From a checkpoint of a small transformer trained on Wikipedia.
Size: 17 layers, width 512, MLP 2048 tanh GELU.
Each number is 500 + 50 x the weight over its row's rms, rounded and kept within 0 to 999. Layers, rows and columns count from 0. Numbers have three digits each. The size before them is the row's rms in percent of the matrix's.

# layer 11 attention key, 256x512, rms 0.0256, rows 178-214, columns 256-383
095:473527490501448350522466532598477526466396466553550454511480464597513496566391555583505516535463458439602388508535522499468556470464483421523383556487460509542650524497462493549504526422517521438560491509467562526563473551432588582476440484501541509431482534531479459545535462528546438493492456555489570522596429495579439442470485425517514559601509551489542416466519520509485526358491
103:608366430418517498514442578555619477511481538463497468557531474467489623585537508485486467546435569496550555543472440465584535538477410602429536395514531544540486456526554503394496518496460607430634458507472527482506550400378444494530447559493488554433516439520530581448490430620534493548506525536579480545550433462505464510580506576401472477455549528457434612522573460387499550491491
096:433554499647423519579508544527511588480529536541527549474448451487521506572528498436461560367464487547511547455457526511499464538560477487496597531489557572505508448506490485559432421463431458540377493543499583577476529482479465559506521504466473475483471608529435600474493492471530404561442455428494543539501523512502453479531499448514503499494482401525557536572498485493469500489589
094:499537471486455532497537490547531504493475382455481496436438543594553472512452571559462516505505472470510526612470503515489516484431461481472459556453513499531533544496429487571560476419478564452469488561485441467487553485511533609455561521484521474451471438611500492555532568450414567552577391534538527511521481518374507405504509513526578534490437541519468468568546530545472515458541
093:455466499441428410476554512532461489498492513570518539427523397529465530539552469460448517429538555505469593484518592516494537486575405493476465513438529588453570493459441465403527482487575474582581455561651600518456514514493544505606537381554561521385521528544494541515567483581496546499477491468500515425529567493511481467423497549534492458451522578450571542492554518491454519398481
097:453516418497485630521416521575534549590541528444511529511472420520561516473522468515563524516497528534490519607454580398506550542388540478563479464479523481582472497464464546449538516468474450515496501431512490540449509496527534569598501467492448549474493478443556633419493549555448541567464539495443590495549460550517537516497643538494510524516578427447504485451475450419484406511531
090:573448521412582466529462611467452551423497508486393509547558425527565605476525577567539451407399527536445434538541522445543414516535598492509470421577398498474517555448471502443453477412577453447513461447421550470479459467470538475499540488501459500451471492459451442469437495515483507601411556529457558447558547439565482560490498478564458466531462431543428506423436529494505433570499
101:493513612537475483517430521491490563498474524426445571515575485500479574558515461448533508500438517481519449474472488514553437427504504427528549533491466591467506471477485379583420465430437521411502484531462480489516508554557557522472431497565543535458551510527456420569483479553442528497499469544491507501423462545510508462467469423428527553558454500429574455530451559504466496490509
097:460539528507476625573547461456468527490606543545460604484516414358484511573513486531563468459502579407456602546559452578502503583548559531515591552584509552380457520485492550470445412517523493518523527548505468532516489507398533512436559543471531521582479431504526452430504505472467543495450491443331433545524459485632572486597566512508485530470493440534478524555495549553500538461469
096:493522466565546518583521543432529474505482523548492381544511505471487535509492476566466454446499370485503471424521478461519454495500514466556514549546417446507547489509559520527499574528432497523497503547484535526609476529471473481465481438573501584490401490571492561578514532461519450459414510460522547546535565425561444488462410579508454492472478597486554475533513508463593629442524
095:571535561484565528539505568533507541529566515352434563514549562545456551465538545524551453452471577524495498474551521425463420464467506461516517424582424484469536467462480492492449499464484415470489565433582506443533514489453459491475543540493519536473537524467495537505457584508456528544545558573570487428600487531440564438601533478573487530415466467536430438485510500536499486545420
095:482496445559449477489439479429496483454554615516550584507458516533529500541469356540554491415521460446533443489549564554524513488381490491525569579506559600499549421514489582545534490500529498544420454536535436491480531467535548533528459493567519475441552503521476413540443468475531534545481483441555516475496434434440531473450530520480543483426495501463477512505553524535511636422517
095:539478497483525510547471531545423538479493569565435375497530542523441512567505425526569559563487552513447485495480538473456509523501516557476607526479605566462549490520441447537499436568548417489470440399546541411487515555582555563451544436484566544609487354394485433519489487527498490469467485452438545424472569429469518485530514445535496502533541482591502478532511516542464458544454
097:541586555388461507493502517496498414591517487524477496463573500537483504436513576461505491458518486484501429498480424538608487458481493579466612476475510543447574381461507483434475409453462572478510520497530507543491506504629429476542520518580502506526552454613406496422526464541405453405511427422492488488501519518501509497475425449507475448452591502464510586493573505450623549509452
100:461499537474484533559495622676495528440556504566473480581477395467537505494361503465547551444477550467466506408527426491434559419516430471515619587556434568570559420543610441466500446482491564530527558534507542544493441452439526563512513461469469559510473482495494480502456560488448504487481452488501497522500486446468486509561469491487473535416550448485427499561520524492588549441535
092:494482476508426456464476544466573565459410597515481458403518576495560458616537497515518456552547370513535506506525437546526529502453528413463590558511487471489537490559566419481529626479555476457523488477456578488569471505457545528507484539560497493543500592500432575451421523494530476505471394480534440592468574504553460472538502461475399522526511511484578545492540506533557576414504
096:484505541487508524593581578493545584445441552557517515541508555644460531530478449534562413577528542415520507480504497490505497498439432542481477544435577515489445587567519440506552429521464573567554383511602498482464522412544542516473502483444538557549494519511478456516545583573528546504483477541539474385465452541520528518445522512469533509549520544491480589532507486504513469607445
096:474522443600569510435506503469390450327463482543529522473483498477488487588451477457447388457539494469578547509561462483538566514514459423532452489441509468514479525469536528570492535464502415505547419500394524555493543545489483539426540433550505550476475520557619509575562509506613523511595452510599450519515474454505552497498471488451602482518436547484563593518558504494494561525540
095:504543517409552531532376511551443508527451488462422500502531489513537560450544466388580515535522461478489548448496466467519491485527537530502445397476404450523491532537549380508559536577499540395458540444495564547479448469571551575522435493501469429549526486466469486602406595623544463512520421499503471476473490437533563516625505557461510513505584443487487468502449539449492449541546
091:472545476487450553516507532536565566539510486488448440434539533511457567563455576444568461499427516476455551544435613455513398543399446541547564463574541481480517477426415472491510449459459431497437526391547592513545478507450480462520544535569547497442532444440490481503524557473553479619554483391564485506552507551607530531477541634498477541531504572412461560529532473448475576484486
101:454486557528443415524562407517534469482479461531550540492532532498508578567494628500358479510510433473440529549491566504489466493563480502604525495481559547498502579489575551602543543410503436465528523527370407557571479492563464550502515427540509461469522531425534576497570513510528444490548476468569414545471415467526564460516438510524584496536539536469523474551514570480486455442494
092:517489476577603399532492584566394513414431436451439512382567471553443493507470467431485487452523479463497495405536464447471464516417403460455471510543476470576512588487467486564600627497436466525595473458563541528513558452432463582487476529505627487542471498518427488647499615495484504485552511449555526496407542460473501516525510459365512561523436515473504452417598508537478565489621
094:553481473482466601558454495570482473503499525442482463481567529520529508461506509528523467463405526407389524550591470483557417470504486471481532393566526411510558478454493576467397517497506485459482637466540486473633497480439461549537541549559494550530526558452543476487409434487481526434497520522515479475485431520476542439500487494530461497481472467447398567528423478381472506437460
096:504512498419486552584521488550544411502464533438529469453488585469475522507469569400509525543506531504436417471506577521440503384536520538573560485505544495534531489521436525455526548546424494497492473550454493477411518564414548527458533510533543572570626536542460429419491466519540500525476528515583528393586522442508598557481546487512568454410491464520470506487444521456570406518532
096:469543489561512460428523495536542557408506436536497521464437477426488542582509488501408379533492536505470458490518494490525512492489547573468460483417485514542405533504539632552501508485522465457474472566515639529584485475428414539593455445492477521509490547505557487478510523555559445485548448455471448580529488521547474458544389351499476541428534505482503427524508476514394576473544
093:442528481509566466522463528486466548466438542611542485414467484552565559634518484566505534456493516453502429425474466537484477473549459373469576505501559519502508494507497436484624475521570494529439502495499443545521475416486572491425490520541550465563479493594524423600489489400506439482496524459521524438534482557544492589542538485484475489439482499425547452583427427538445557539486
096:454468513331538465453517506628486505480502514469584570581500587442522507507484476552472509552498568520465481499579442465484385497473507557589426506523582541531555535565421438506539566529542447508513495536422481454423441448521495554503511499450417511434433514467388539499569519371424534561495593550490516495539582562438519495444485492495542514504484639444465415468485509544423498544500
093:573604544610464466482431488470575488527472554467484481534568425620442495467462413492478473433562501556478500503430501567497508484574453492454533488437491541434480507589495526483517366533550557510457470578424523435551430497543494507519403517398474521405580505554462574523528485474460499547531415564498509507533471403426581399581373539508453461495578520544588535408484447574462441490421
103:496511487443501521457411416504543426504451498480497454545555539532528495539503461522544544542525484450502525438519509494432517589473455486560561529558638517483492520453473504565489501537478591452443506489460582454478396587431572459546498559514503566531489483534504645455446581457604553510455501452445526493499479434511512522555554524513544482489477468542504489537562561461444422529563
100:513470485555496533533480532515558575550595543407460428527521510500510483492496575543477446521540558432528519436485402477513485495559534478531478447535557542476483565593483534589525557449479464493568398479580490531489538494524438442536424455512467446487540475521479511511597505501502459513492555491375440449430481538540504509558493406578486589408561520437473482470494516511402602537527
089:577560486476558538519558549481573514572565455428452504531481472550518491446435551488488574515456607534525551500538503504454508355496433453420450559478535471479474459562496501472401550480501531572506453576574582545441481428534566456508489440404495466462511537566560385457467586483478536460488429415464541476476459365480451473480490487467552535456510610548530534467597504518485542437459
099:558515404519393487531468550544560577490536512515460634473541453493436495523465484435440458586558394533526554612544483465492487443490475510466447550458483485470459555499494498605493399469393508465456550452429564452492533529541467530493483531570471449517506541533442434538493501594467481474443453504493484485496449438463533540495492525543472509493558507483532507555562560499566523553551
098:514483532459522522533453531528502505537510533501488482432532454457524527506526583559509459528541506530478351540511484458635518495468580442511516529532465499409492553477502509513489607431636572472526564472522456512552501517432529460544426508486505465467520544534510500491518598448476525408456414598503435473481476489431486514518513517448483593524536482556505496470530470513555453489552
095:565430503464470556467556530504600550449538469597523426458536479415487481485507504526459574384465497516511574449473583464499546581507510519490536474598485465448540520482442450464504486447518469507557587543512440483526470554564508557544455587477560507475601556489601440486390488517465542430484517366490569530583534521448390539440500496549545547447505546450443494514468485535507506476419
094:533391417554499502463481426502501542524559513557559535505471504567442499534510417418536631579571486508497530482539594539458497422452454557451552504539555552509520583453519425525577491608508513489479493502508499525529487481527519439531469502515451539526500472524501539498420469534559504519583384513533508463522591381545515542474512498542521427495505398603537529512531580619473467411464
096:531527512536496398440559538629507511630545515537450412534478454507592531529485491446474453492463474470454473524430436509570584557569479556552415495465447535531587474492559506487488546500503488510502459553505516435503497425530484495518507501425573544448542521499479537460480450521507546557588518446527442556418512457435476533523429511502458522463513510575550409506370474465525538465469
097:469479562546512501509478420455537435548458472438566453455486418540461451478580462496487495543546519581508511570485424468480532522514521590504404475489507441395371527456453550474520547545482491501484503499444428467550516511548416443412461531554418504541477482593468506499508561484542462388483493558498490429447514441496536601569535460446565432478476533449540531528440592473528471646547
# layer 11 attention query, 512x512, rms 0.0256, rows 307-342,435-470, columns 256-383
099:571429431437517412531461540531534553459471529471456536526562536523528551502557479531467412407454551446400517613494574489467597477422403584419512474515612489562481539480470527458439510471467416524483517577511561468495513464462541466455481500360470530529500536527481564471433477532538591626515431493505440538450453468478439422554463630476546446513487536438466548576511507403412565502496
096:521472519534517560483528511444520495523502548539559523479492616450523484509474435507497516541509548580499520509499428428515542531524526473555549556534444592421564540434559497524366447537541507493576479458536549395448496509477449449389545483518532547509483490435440464554602397495540440520538427500520513441569487421451524510443600504459501519466484540488511520539490543463519527475381
090:474536495433462506497499569546512563554483572412474477536504572456508442540504520478487537503514544547425476408472390529579539518491517456496510428531417618503563504557603545633437475557476569544479586508557454451576483520528512529523578510500550470521498504475543413515483464500500536508539539475462431464516485424484512602525474582418478532526530455470526540505492444534517475498470
102:504438497406477512539538583573514525441627605482443547432501393386473573508537547506542461518532446560522484513543515506543538483559525641535516555468478500460480547380563427463436470533517419553529484458536502557536412482513409437575479489542507488452424508423414504489529474570531529413515539517369515528560479597501511577520436430510535488405500586452425490504484527472471535530441
104:398564470469463547536410454593594499477506448534565481531539528609445498503483404503447464504528481395486492489530563446518578429441497394420499492512481477532515532522417623454490485355571477587371498517452494493570488509527553584522482483375523484462434512490553538518560530543470484504444414515536561455467494472496526487503614443469479504473579522513552483525492393502493558472506
099:517560388579476508517423382471482528493499449516538594528484472565515537438428355543391459507491382435579522520559613473495475427485518492456490537518483473580490597475400479438481520401461546505613483483447475493547518576446578510510451602450559468576629450422495511446478531548511498507494487492437540447446531448585423483472544522488443582507501503516448496480494469461435498427494
098:423517545599459489510531524590358496573441518479430486541494483472479598505470510483536507447516417491526423402485516566476478472440549509521428435474480494539499515577392334551509565455509514531453419522599480483510539518520506476443543520493559485618496421447507479495507471531518504468555576504479525501445541575452487509474537422526454476508466527504475489514470487489532519506456
105:439523481543436482542503493549480539481489514417515532550471476556492561495386504467480528531477419511495561451440517459456499548502501537453529577564510471485473599460516421510458535578410457470454597561523446504521575578395482499571536413494493452493516404521596425452502578519504505444515497531507512379488535570549506496474343464494543561506603457503479407448511539542436531450453
096:547619444475530565509467543456517516566586615542501585456482574411497449531543473503526491412570500531529602499581533487513500451485573498545527631380514450442486474502548565612447503522468466582438582530453392509498436552466515466410548479573542524659506495499436516528475513606555542493523464476523467436526542584526496456437644550559507471535510590466435458500491460493460500570423
101:482473531611479551569397463535479512422498456474533497589490530530490482440509508478403460541436536525540383550554566422565534499535586493572470432501493473576483576500379539456509482420577499544499486594553495510592479501460519482485494563472499567509507427548572499504470507538518506531533584487586554433442497527464461531525469517557451501466485543531603508536544480430553511437488
099:457521552563513540516421488452520505458458479487444542492495517474468575477500480482520555475486407497525543479346586545485633531442482539507523484468499492497423550513486502516485361560443460467452499537508489557520429610504444470464534587593504480524505367457470551528431490477550491427457528525446496503641548456504504398471450466538523528533477398424498504524517567487522553468560
097:446479504474509490512444504514476470470490474425453519518527533573499473510508530500535531561554392541518494529452573512524510585441468572407508475494588405552467520409437465411389477509470465521500474446561543495472402547512515539527519583418484557523514469531461449434470556561409411520497496513451539579489573575516580615456549462572452462524525568472508485475548518517470526405545
096:469353540431504597486513429426507496448468532475492457455523525505453542471472540493475501550480509477421600582523624520428446539494570647535529545523483484489374515492370426437498491462477516536564442461544477437523468489539507393490491472440598485525534440516500439406450448582446524502555426538487481598458471475570375443448510477521509532600448536477485515473503484407481533452455
101:526400514481470482523521547589572578505547596519464465361499518453503473449437535464479434461488497564541514474457531541436480422521548607530463513501496566431592514515571466423461368493464473448570520532596543507521421574497451415500565529454500450455463451499436499552487524493484441539468566517441470575463495438499564525527465507481550523497467555429486477499493382575567514512541
099:433499548421479474436418479417515521501531419522519489426519566461493478526468451456451552514415442475550510494509514483459561524453414471486436396444428607479452542500543430606512425376455462528467450444518591542595501535574481508488484484489427464493425586503459509524440538527467544490566412478578505595605453541493479444530469508588512465495470470475456461451471500479452557424470
095:419480492541479472485464431442521397579362513561499420494591513487451560469491467474423504596489475532477542491530467533561478446535479485454503576535444453575340601515554537475495503580503522529620407467486452478466539506536457520491425509547469529433481420431473482462546504399498525457478477515468451541415522486589584492548525545529574590473492538519384466456455438563443472494576
101:491502543517533523516538606459425527464495591438474554531483483382516447490539543444530502545459492547443453370517424432572597447503559439463523444511443409493614517578587568598558532511553578544501603552470531546558517509449470520387558486594484542455493569576486455575488485515605532457519479488507493529497471483472481478500448427404548491493375577564542527393445530541533397482416
099:462492451497494417498464533538546576452580473581523368415529488528470508495549503470460475517524484481509513564532519422502417422609365488527494430512371530542470473493457455421434554486502526498522477465541453576471561518593549493514452510452549583504402469494463509486434602520561472445435455553483463552478592423535579557527441492465538501420525438521437392483455507581522488456474
092:441440567525430470529418509514524582418510548525515481512575517580498513516556505503519473425475427500500490548575572576504491551617528509595463463445544513504453545506468439396536555448540551421490400455538582486527433516539467517508502533518564613506411487472453583532529506568546454434524477414471625468516623509411467480452500566554499516475481502461535487549608590452525536517480
099:512393496539493400470553471517510498498483449514562454404513470402506580495544486504445473426512561488450549406498419471532514459446506446464466480472494549537523588524571631565535552526534536444502548535511525471556456550507562515526510529612420440428417555486514460427468534542546515430497458596476457488463489440456492515511491518526522435415491471593479405532527549509511454536506
092:502549517433515506469568480486466408395506497426476430477463429454493507510474516412555511472560490501491511482503435582505573527581477434432494455611540554476546458585571444565595504495554438474509535451570531613547492530482573590506506485543416492499418566478503477522480444554583579516501409477496508578440490497511549620503436459508513490545517467456605435508518526440457419447449
095:488490542511410463574509513547473479386502496465443552574485507662455465453426423474508558512410471569528534519574520455446444440593406440556556516504438509474500491533426496370518505413556495519529556489438546513531472463425513541478467497476438617464449532480544610529488491514543444526440454423406551522519487459518601500539592566513532467483518445532539553511496508502474526471468
101:418513532553498453467530470489437442461407493536566419580489577506435496539564443514490467479447524509534501515498525581466501520501517622497557509427577451531492541465440497451397570381439505506468451468432514478405527466444432551509498486485539532505556404519418476487479588470522447471569503509462580581427549455503534608485543498479552471492509483434476619511565530540518487563457
105:521491490396512496511452465515391503493484553523554522378495555400593476590531597457439459423567552431499536548559438606559555529467432427483483528525480434473534553525518554509560556353500487518429598557473506549562556545514514493577550469506451484495432510496586506497468525538498517510504460527411513527446408517506460507470448449539459512500505528455466589560520565520508503542428
100:499548618477505554509407570451413570472540543435496537449491575435509572473555552550575459467537591513469503418481513611567472482553529515510582598539508454466459425572463420546470389525413432519492475535447487605460459455475511524444494463550469539525553415508497567607480543580476564419482478436536434499501500488456521571477487511503453458486486494466450520556524440562483557526389
097:626388462400469459504488494524517476508461480552540521516448498463476441577523518543435494570479535587449484537475477418531406511576521461502516478426502592465587492447455565535469500556591635491529503522472548501514539441546476526452538578577470504455538461567420513351531532444504470471445546503532380413477487475508429582452498598427452511607485553520506504505524488438539525523432
094:506427405565463504526462577462434457515444551479503382543443547449530438532467595425397524619421454637509491586500459493571492546494491541519549505472521497490517496508498596424517553458535504564533500563575519417516523476512494585524571477486549502557526486517459488489540444494487491470522486531504502503417546441363514468529544488505456494512556525536491477480463535497421519505476
105:425639525592476497441492450499534516463476526461591484542504542540579519538470414513488438541531474557563456446488553531400487517465460494526532607494549503446470472348392540596429502533484450571378443451560421502495559496501506517490442522483495522489549415595496507509569448460487478533419534434530521363530578483576547498513555501530462460559534474501597484508519492501484596437456
105:523468502512491577635476483470526390522516507486575425519488496403523480470550458552390457548464552530486428608517528514525499494473469576496480438553504490489423534471512504434408493560468432433474529516475488457592557463582458447525459492545561502512430411523450439478539427468515448393554459446478514502460465481492561499530591515493538460504566563406492436563472490519475450529548
096:432569544379487524525511604458439416449528514389442557532587424518552543530555550402550590454486506489555506439465557524540478536461507480445532328588527443502512493494559439475534464584444423474535578529507554507493500487506524498574547460502444432502452465458466497515536537520477508514435546482412478476487457479506494584498462497510431522373537527494475548485493468553436453547491
099:525506514447493513490489483608514515542507535403604388387496429483488478449617509471472457565454513501511525509506445445519559535471553512509473519506512553548600534517599550534466449502474501583487493486487521448518474568378495387509520444558525458525448556480511480376501446522476452465539516530506469515586573474432470555436492524363464439549528531512472562499518604503487479437494
100:530463515467525461423597431515500572577525512546470516400505456551465451425480425464508543470511411473492403546471382502555512513432493428536465425495504511493554564493592560575528571508522484450522483537495504482526422510446564482546524456505458473442642546494538420505552491439417468574542600638477551490521478548393544528524460422495443578491559435541547488575429496596540397517500
097:535595448559531530473448490511458546482489596447519546573576550578531523493535476542534505443494541418512484546511537497461547534580454471504474589463438422519386501508506428531443562445517529473423504474463466462492412466424503510368521480469573599491568529493496492459542489421593605484536427421504560448544554450465421498428489504490525568560477499455456541481477490524519473493482
099:544530487468467487475387517461451492491498413521538483455478580583531403505495494539425495504482533514464524456519504552493475448518496516456621504417532562464481522557503483560469526437546508542464508533576482475549462576496416591495624506574474502455510521592572587555515581471501439620527462548478491506512548565464427547452433439450494447531487450540585403479547545489594447553596
098:489434597398441456518487506485502448537550475547412447511454477439487497503597509372576533485494555515476485475488552501554507512476474500532496493490555517460517543511497452463506360537406502523502477404519608560447504513483478445546551507496472490483577527507567531474369482481481501501499499479529469553456535459473418525567492461405410441454482447516619499564492467402510430429474
099:420522404577525444461508432515538486540460366500662501501511559564521482492504504479365466565488434445508549505547438479537465453550533464462501491451519487511455561563506639488472553387481437542558476497466417469439571467446534483549468484557522501522489476511585532573466504429581422487499469485561453490422464487456618475430538530488507520539497410597414500492429506525538576478535
103:575476408376493471515520491551502365483491509463454384446477527465520530562551556559429491513542588400582566414394541556524565478441428505515467480592503522518537543411565457388560438513506562421473436451384497450563432476393462433543446532524464540406408478573482499485424502430643423568422576550512464577628503580470504543560417514567500549437541530510448506548520519447461524515473
090:454519498541560417461492462486465549474589394488489517458420502518520491461420447587505500476422538451476482512547452457471436436664522539474490608502506450509444494487414454597548445516531417525437491566467456498533550491469539495448552554462405520490514570437568551584506524445509461523496491504485567410507456571509436464501519494502399478461556501499451448474459499450549456440570
097:563467467499420534513423396471539449538471488489566558411457440528436417512460549471481401439488499402493391468536465521536444533459369539517484545453519451532557394514491495589544536468474533470400549527501376529409543410483504449498496486515447514510463441507508492543574466468458507453531483496501502506528448490426365482492443484472525508599454489492609437480480460475545401373531
096:471487525511369453527522523451453461524490474530468460542455567412541572562558495525436470448497484603425543440462480503424492498541553484576467519518446509492447579545604462475518552532479479548493526438501535490543550515400494480600525475389535537452467415482486550541519568508552500522570461395464516505498613438515472512468500387473499485447526469495511522505480480493422497523481
087:454499527492500487485500482637573455486517505588455482652433419494565564493441574454548426545518522536431599552455527512526443395542537453454534466428499431599517477431448483474512425485512397538474479540484502469602574486542450579479522496507504514520521488385567499516511557548583512495459624468452498597555484491422486585553643398503459519453537451445486524561530568551449497497571
091:513446549588558420458526459576493487472552533471462476631489414471497536471526520550445383414380576475525513499539500531429482462488576517585484476459397542489544515416470459412563498483571449465475469531438581434507527502551526499516447460450490512492521464553417444485521521404494431509459551619483575494544504447550426431511541568460546528479525481592444443488527541517560451515490
105:450546522557606397484571594470455414533472502381496640458539451462536498479490449427562546516582408441583552374426438484580506489487699427516538498397486479567488561342499435555407493550481510482467480497520514545590471494551482556402407458541469462550558434527464492393565517619430435571458470443514488409484466522531508458523513474531498569592441487459506487508539500518513454459429
093:433483515484507497507521460493521455501515482451507491551491413520483517649517548484664473549479535489555500557542571503503536599501440434573491518507439513418447481542507486445537407544540460498429557471491564512456514511507502505494575515449537477536534536415471504521592570489496511389501558514439460530567532526509480513531515524479512493492532545498532478514513574571554493558428
098:505524490510429602455492501433502504564431508588478429528490506514499523431481442535491489407459489432489502581575533491534457498494512519545543508553478455548403559432571561459448567508456507479508452464561489430488511371482553493453440508579436508429509417471613604437594495554394471485477486487501486387493562476572467540433473520618537596505513513461516567528561454452480575542511
095:550553575511472575540487444521546445506465448483474576594538525549455509491543414453569405462537455514549436382535517540549399381487486513525482521567518489559530447626541534476469493512510457411543462485550513584520460480551497495504471487495457611517516570528552482495398492472445446612565514531525499503587425558484545475463520523534531488500480431496480436508514530555420494480462
094:505479519520438569604437537520466468514473538485439521385558574512499428514537654531557448577575486491533439477503489434492485515506536498620458448497443496420450561467546475575467433430431434498481597432439515500463560486508469472450495446451597529413468578557467547555419538484484583482477494467531507560500502405445497535545573501537513484482385485509565450514549630510573452503583
100:487448515458546454482476563514498556584409481468469446589527562453522462493478437445503464503463494530448544533510451525482537494476565510506580556503447538417492549538456302525515510484595463585549415469536539485534532527548428482521530521472457547463521433463520476530600566497422520483508482468470514560543567462534513484495489499558542525455448509516563492494518460518524454537457
097:554538471439556538467542474510438573536535577539471473492471582550474490431459510511533588535505543547550450480411396530483632497539482438443561458517519567530506379464586573525416549499505529397476590500467474428522489466503534504510491522530496474404526456567536498482475469486459477514597479471465577471444499489491524488579500538558474511477497555478652404464458462468556409520489
096:541480526495572523494529569558506429479481430460410476517532517501569477508511468444579590479522476552576463445540485589515538455528432465528538516532525523521537490563603466526544468441471475480495494478499506462420382565495483497590600489497519522365474502483524449559520545543557491536462381441462535534526466454421490537512483525467457484471514454484546428484472431459493488492498
096:498559428496547507569494457501495501557484462496481437494520507485485498475559562409536445657498487571547431551578517486522556401417499486399446456512507426518541557516538500524481502575479511433535505467386493544551486465486525525508555604470504557494484498440460516475578511563500503409531456382565510514451524489514473524467395512480445477484459498505424462555548466471461505398491
100:416517562499540481527536526552463574515465485494492432455543548465481422475476510482524516469462453488477431436471516701464483459513441503583529532564491578506505480484544396612489468540523507539529471486490490443587606520485472505526500485466479536471411493476449533579441521402578512277538500513447485571457450450579589430578551538501549516495520506532431490547545448542494522513519
092:475451486488511448446429530523488547468401492492546497404527656440604524516556500539504528570505439482528554493584445556507546487498572405430528517513528505458462504484483535541635487459463458469532494505505424502560428593498469504405529438474556485506505458482444618540531528494605522451542473571551604500506518542510441510499464488513495413551599498634525471547514544491478501516492
096:491508498575634507554420470524457462505481477459441510490467487544439475562542471534479558553575509480490388446458523431502516444464499494465499489541501568519492466471555479532475516532647591445477464472493519414484608481544522521520370470463496476527550551573480469530475523545421519545499555519503551528463465386509521471467522440465440525507604510588430440604464464552520549571522
098:519436540441425568544396527569434562591555586475308499543466537548537585515454557529461482497557597537479499553529486574561542442543573514595545484558537497409473476448522446508488445474553447441341546461540512492520486489471470481483478502621474520518515619537508501527464490472504458534578559513542415529547469502551541474558465478523496564514543631426489500500557508526462456603472
092:433552436466411428512490281553575502567506473503521471527521588588475516499644575485479480465554451513347457550483564515458508445553515543449453430489520460505500566446468556570436484505555501519420457519457505487494390510504483528559508492535480428464515571454515563488536465491506494444571510506545528435464458512542489507508449449458572474500419552431553529533404543451484538540524
097:490460403488549526516459487538471444489354421539520517460524406471575547545561446599469533530479518461460512511528448393492425512475502407561418517449454504547517554430472545511510436437533572449517365470492558475426498484521507537508486509445467545492430494494468507533535555619410570492566466502560529496403508520408503411578437470396408577538507467546476519480611391471483433427544
103:453456464492573473578505497576478481495429529388498488449465543518484555469441505467492395468367479506495482539553541479481511499544387493541608409531536543492561438555441528357399464475479574494488544485516495511515542543467533459538499468543485654527483516406497481488551453520523475480456428496545391624448455540530564508488459552551458486504441518470421634493556514462493565430528
095:500542467482556473554522411482566363532469570375489459579510546497511500550502506450467488536473553499454448525546462548544492469542507441549545517498457464528449523527487534432510490530535518537499549528473530472422566426468421464499463495515523465508593531517477544538455489508499492547485461408469512527491459473461605499567537590516489567495565633494498560586442493441496480546469
086:559491440471468476422542440554585603460521596515524481459502500506488518507577465514387613558543457481547387381505413516481522556571530567475371456496448460523527511508558555527464456493484496555470510466529528492489515543570519573472516410482531482422491577467459507531482549492517458471542559553531449551453413441509462490570470421381445473423526505483476518490439481465444495524434
098:450601459548582528556449469542427408434446527514460537533534494501546527521457561510447541473488474456462539463561568525540485487540481452542555485512596472419569530574399405510541532549434497497453439556454539526489484480535465484395450484554474449443557476508498498518487515487483513560517453438528530483381613437591528415476554466517545591436497497493588483562527504502438556557596
095:478406459433424478493576470446571471499416388459521516461511493454491486459385455520525647456515493408461451493514501530454501536392467468582482437390622502606500498494457484621504495501580537438520496547504622496494483537567565516512433468496520456389463452394436509437584534398396544591482530564587570505559537553544549509543557522512525515438548538513417399560457580499436441541550
092:591475449561472452493514496503564435518557450541406482555510488388515457486472460576459478532584431515485503477464556517487612531576450496438546462565575479485522501524522542490558517511457628478447449560495471461429525557483446486462519443464563416503560441553621465498435386456514551477453465641479460432577411435379558522567429512523548474471543455510514486502538431536433481548442
093:426456477521441478547497490535512410539549455470467446565487576504499534502524484526505443551565543460520571477433500524495506540496456488509465520557577438493537540528540523543538485486601428488548551554435593459587511486470458407469520469431452534457423468629507562519463506439623482528476443528576599573486464584533557548564532540536446508555564556502433494502462542450446516479532
098:544485546468538555441505538606545572607560533549486471461465532512480479484476533634447542515540503417458478477545442489512510536524478525465413435524456465492503470520560429495451458471464500497563517469549555444530494427505449607503510473501545551467525571439569560517498484492510470588519489515401467505517493604534508479548503527450548485473500569567431510406561522469455473471477
090:480530521532518489457614473500472517567569448460481459552469496464615423522450526350466560484493558507522494526596511559403511517607546495483441481443503464462571494534463519514519556466509471525561563516554536517492466503470533564488556485444509517624446555539507533512431493586560492420446440433455544559364443435595445470480473576437512558495463515554506513471537562474423514544501
096:514469500505437544514476447466472587549545488550483549412516463538543489468479462541490432545563445546468539540505529493496484542554514468494486436577544656524442577523488615622489568527388495520311507514467528556625449486566491490502565514515414472490496569490448488593490579529532491416558536539447553500503396462480450597485522428658444444480521501481498481535456486529487446522546
089:495449550527531526441501435482454487547520418567460465586504411460492580500478482508445439497402499438504449486494488476547481538433530468471575451425478482465446606533506522426561563477534612442557533430538507519484500445491536479466498462483560502518472497510593518457589641528550477468485451482604527514528436504490528496477408455415550588529499458640458576458511507494513531494466
096:472446486477429534548590511511496508423536481527535402455371538596485518497479437478468501494520548530527541501533469587474469518569440479503540424518484474513472566545462507549491450546454433556518564557587412535578417419469478460491459413532562591435463547457565511462512445492605513520511505543387562563569574458539486501497470495498570609506506556511498550513428453554444410446552
092:515502510503516498488505532550472487580496458526485534523378535462512483584450465527532466525527465513483507455484466564566556485538452533467457467522492449507535530564542509566543478489494537557535500561539423481590504532487515470556476552496539436470372521592520566493420558585521551503470444498471499517510475428473434496574452389519526518498455570564476505488469514563518518597440
096:495529577564485500512525475443505443475549574484400491542556438552479458563452523422486387511533497490534567509489565371591465487422542523496574424449589525524565523534416493412461511508561441444560495523508560571509478483525462451523456462530506524408567494493482506430501506575479490525534474460533411489534546446561448506510429386513535515517474465534475497515508482535465502437541
100:545565518484568458447477414465637516492455535594594476444438480460425507594536498538472496604521556517460528514524570513517504466465502564452509493531451486485430602510539603526462510492456510555422553495428480493549563527500454475497520537463476445515442509520454507615554537513536500447488497615587522441452425429474571520492506404448475476531524583484549518563505494622442540515537